{"num_hidden_layers": 22, "hidden_size": 128, "num_attention_heads": 4, "num_key_value_heads": 4, "head_dim": 32, "intermediate_size": 512, "vocab_size": 1663, "hidden_act": "tanh_gelu", "norm": "layernorm", "norm_place": "pre", "norm_eps": 1e-05, "positions": "learned", "qk_norm": false, "attn_scale": 0.177, "bias": "all", "tie_word_embeddings": true, "parallel_block": false, "init": "normal", "init_std_qkv": 0.0266, "init_std_o": 0.004, "init_std_up": 0.0266, "init_std_down": 0.004, "init_out_by_depth": true, "optimizer": "soap_variant", "learning_rate": 0.00717, "lr_mult_qkv": 0.7, "beta1": 0.95, "beta2": 0.99, "lr_head": 0.011, "warmup_steps": 200, "schedule": "wsd", "decay_fraction": 0.699, "decay_shape": "linear", "final_lr_fraction": 0.0, "batch_tokens": [32768, 65536], "max_seq_len": 256, "doc_mask": false, "train_tokens": 210000000, "max_steps": 4602, "dataset": "wikipedia_en"}
Each number is 50 + 15 x the weight over its row's rms, rounded and kept within 0 to 99. Layers, rows and columns count from 0. The size before them is the row's rms in percent of the matrix's.

# layer 3 MLP down, 128x512, rms 0.198, rows 100-127, columns 96-127
093:72 42 41 73 85 46 43 53 41 58 33 48 40 66 51 53 44 44 48 28 34 34 49 55 50 35 53 44 34 26 43 54
099:20 53 47 64 72 78 47 59 45 44 50 42 52 59 46 38 78 52 46 61 61 47 37 56 42 47 50 54 44 14 85 54
102:52 56 48 41 43 51 50 22 62 59 45 21 59 34 59 47 47 34 55 15 63 51 48 47 58 43 68 48 47 30 70 56
103:37 52 49 63 46 09 45 50 51 18 45 39 51 39 76 47 58 41 56 53 66 72 47 49 40 63 75 49 59 41 34 52
103:70 44 51 49 89 36 54 46 50 43 70 61 50 54 61 35 57 62 49 55 60 40 56 54 49 36 74 57 48 68 52 55
106:49 60 58 46 59 61 55 69 44 44 41 48 48 48 66 60 35 77 55 89 60 36 59 56 50 54 36 64 45 62 68 65
099:66 49 37 37 46 53 41 51 45 37 43 26 60 64 62 69 46 53 42 76 45 62 38 33 58 54 67 30 43 32 66 36
098:38 39 47 48 51 60 50 52 42 51 41 41 80 36 64 75 77 99 67 44 27 44 59 67 58 65 69 53 47 62 35 45
102:32 58 31 50 35 51 49 56 52 46 35 37 36 49 49 49 45 14 43 30 64 64 36 56 37 71 46 42 48 63 42 56
102:12 39 51 51 44 39 48 44 38 61 39 29 79 38 40 57 50 49 46 23 41 51 34 44 49 44 55 42 42 58 48 47
100:14 35 44 51 42 42 47 52 54 42 25 65 06 53 73 49 37 45 47 38 48 19 37 36 27 43 55 61 58 67 44 32
100:18 50 51 48 49 43 53 41 48 54 38 82 48 68 47 48 52 22 41 56 62 54 47 55 53 59 60 24 53 30 65 48
095:82 59 53 54 31 51 53 43 65 26 45 47 52 54 48 57 58 63 51 71 43 53 42 43 40 37 15 40 48 62 51 59
101:46 38 39 62 41 36 40 53 34 29 54 71 49 49 36 50 48 32 51 60 56 25 44 42 51 15 39 49 44 54 49 44
100:47 62 57 51 07 62 52 41 52 07 46 47 65 46 38 58 46 51 43 69 62 59 48 50 41 35 48 69 52 33 33 58
109:47 49 53 39 55 26 48 17 48 36 41 82 48 37 18 41 40 49 46 29 40 34 52 37 39 28 35 55 42 75 55 49
109:48 55 54 93 37 71 52 74 58 78 53 42 21 50 32 35 49 47 56 35 37 71 45 59 50 55 69 59 49 39 65 45
096:44 43 63 54 22 63 52 44 52 42 45 44 65 56 42 39 43 31 53 51 58 33 41 57 56 58 61 31 48 58 38 37
092:37 65 40 18 58 40 48 56 51 64 53 67 41 39 38 41 49 29 52 67 57 76 42 43 35 57 44 45 51 31 59 37
099:49 49 49 17 94 62 61 54 50 56 68 50 33 31 27 62 41 38 39 19 40 58 48 47 35 61 51 46 48 58 48 38
099:76 42 51 33 67 51 54 70 35 43 26 32 40 50 32 48 50 22 48 74 21 48 46 40 62 52 55 66 50 27 53 46
101:74 50 38 40 53 56 55 44 44 31 56 63 49 45 55 42 46 39 53 56 42 38 58 49 44 53 41 47 41 03 47 50
098:39 46 37 79 00 53 46 34 47 63 67 77 46 59 60 53 44 67 59 55 63 20 50 38 45 39 57 59 55 74 48 45
090:69 56 56 71 76 27 53 41 37 60 41 36 45 45 14 64 53 47 60 27 60 36 34 67 54 55 35 45 58 66 57 64
121:53 64 53 34 53 51 52 45 61 48 76 77 34 43 59 54 55 77 58 36 67 60 59 49 42 46 46 46 56 52 45 42
094:29 56 53 32 34 57 47 66 47 54 16 55 41 47 60 62 43 48 53 33 46 32 63 48 51 51 47 51 54 69 28 54
098:27 58 46 58 28 41 53 46 48 40 37 53 38 54 44 28 58 40 56 75 43 53 49 41 41 75 48 39 44 47 70 42
103:27 53 60 51 21 20 57 47 50 52 17 43 43 44 54 59 54 38 42 79 37 59 57 43 56 25 43 59 33 37 53 46